{"num_attention_heads": 2, "num_key_value_heads": 1, "hidden_act": "gelu", "rope_fraction": 1.0, "init_std_up": 0.0605, "lr_head": 0.0149, "max_grad_norm": 1.0, "decay_fraction": 0.528, "train_tokens": 141900000, "dataset": "wikipedia_en"}
Each number is 128 + 32 x the weight over its row's rms, rounded and kept within 0 to 255. Layers, rows and columns count from 0. The size above them is the row's rms in percent of the matrix's.

# layer 3 MLP down (transposed), 384x96, rms 0.316, rows 373-383, columns 64-95
size [ 89  88  94 105  89  90  82  99 103  78  94]
[[137 166  77 130 140 132 105  86 102 108 177  83  76 169 101 139 150  98 140 107 181 140 184 174 160 179  88  16 135  88 147  90]
 [ 38 222 117  73  98 150 166  88 132 125 172 122  89 111 151 168 113 123 163  95  83 118  85 110 130 140 160 116 125 158 135 122]
 [ 88 117 189 107 164 133  91 140  62  90 120 143 141  62 159  99 147 118  99 134 109 137 175  74  98 123 127 132  94  71  90 101]
 [152 144 175 138 198 166 143 155 136 109 136 113 175 144 162 153  73 154 107 122 129 142 149 186 129  91  66 170 176 114  79 159]
 [138 159 128  56 146  82  91 146 102 130  81  89 152  52 145 154 141 141 115  99 134 115 151  67 156 164 120 149 116 144 122 116]
 [133 126 130  69 112 103  77 117 121  79 155 103  78 124 103 164 174 158 122 144 103 110 117 148 153 109 127  95 125 178  89  23]
 [133 143 189 113 131  71 155 163 119 133 106 134 152 112 149 132 161 128  86 138 168 105 134 185  98 126 121 112 132 151 122  95]
 [137  90  99 154 136 131 150 171 145 172 147 107 111  90 130 146 173 162  99 105 141 122 189 182 219 145 149 165 174 109 160 120]
 [209 100  75 119  88 136 101 132 126  62 159 128 172 126 185 162  86 170 149  88 101 117 158 103 123 134 115 125 165 128 178 169]
 [127  99 153  78  74 100 121 118 143 129 105 142  90  87 169 147 123 168 196 107 180  96 158 138 184 106  90 116 124 146 162 152]
 [161  38 147 180 102 138 135 142 157  78 126 192 132 149 171 108 126 133 151 129 192 130 133 135 120 144  93 131 201 133 134 105]]
# layer 3 MLP up, 384x96, rms 0.331, rows 374-383, columns 64-95
size [ 94  99 112 109 104  92 102 102  88  92]
[[196  99 130 145 113 114  82 127  62 106 118 102 110 130 167  87 162 165 152 117  97 146 139 114 121 106 149 126 101 116 143 132]
 [147 124 166 108 159 146  82 144 164 155 121 126 100 169 157 112  57 123 155  84 124 139 117 102 125 126 152 164  91 123 156  62]
 [ 84 124  90 113 132  81 105 130 150 167 135 158 111 116 203 110 200  73 172 156 167 106 133 159 123 133 151 121 126 156 132  92]
 [135 102 120 167 162 186 132 152 102 172 120 127  93 225 108 136 147 165 138 138 101 140 121 185 139 147 162 173 105 101 104 121]
 [148 112 156 152 159 104 161 128 167 108  60  38  96 124 167 120 135  98 102  78 106 113 132 115 125 128 147 162 121  81 127 101]
 [137 123 142 197 145 178  77 148 143  89 151 155 104 174 110 112  97 116 161 168 132 190 178  94 107 173 135 170 149 100  96 145]
 [140 179 151 204 118 128 157  88  92  98 142 158 120 121 127 124 113 155 135 123 144  56 115  80  91  93 121 125 162 196 146 109]
 [140 103 160 136  99 174 102 117 184  79 198 162 114 143 180 149 125 125  85  85 150 100 138 139 143 119 171 132  99  64  98 138]
 [154 124 119 144 140 151 121  89 112 105 113 128 155 151 142 138  79 140 152 122 133 130 121  78  90  92  87 153 127  85 149 138]
 [176 156 124 181 118 122 161 148 116  97 147 123 209  80 117 137 112 121 142 128 150 157 138  77 123 125 176 142 130 141 125 152]]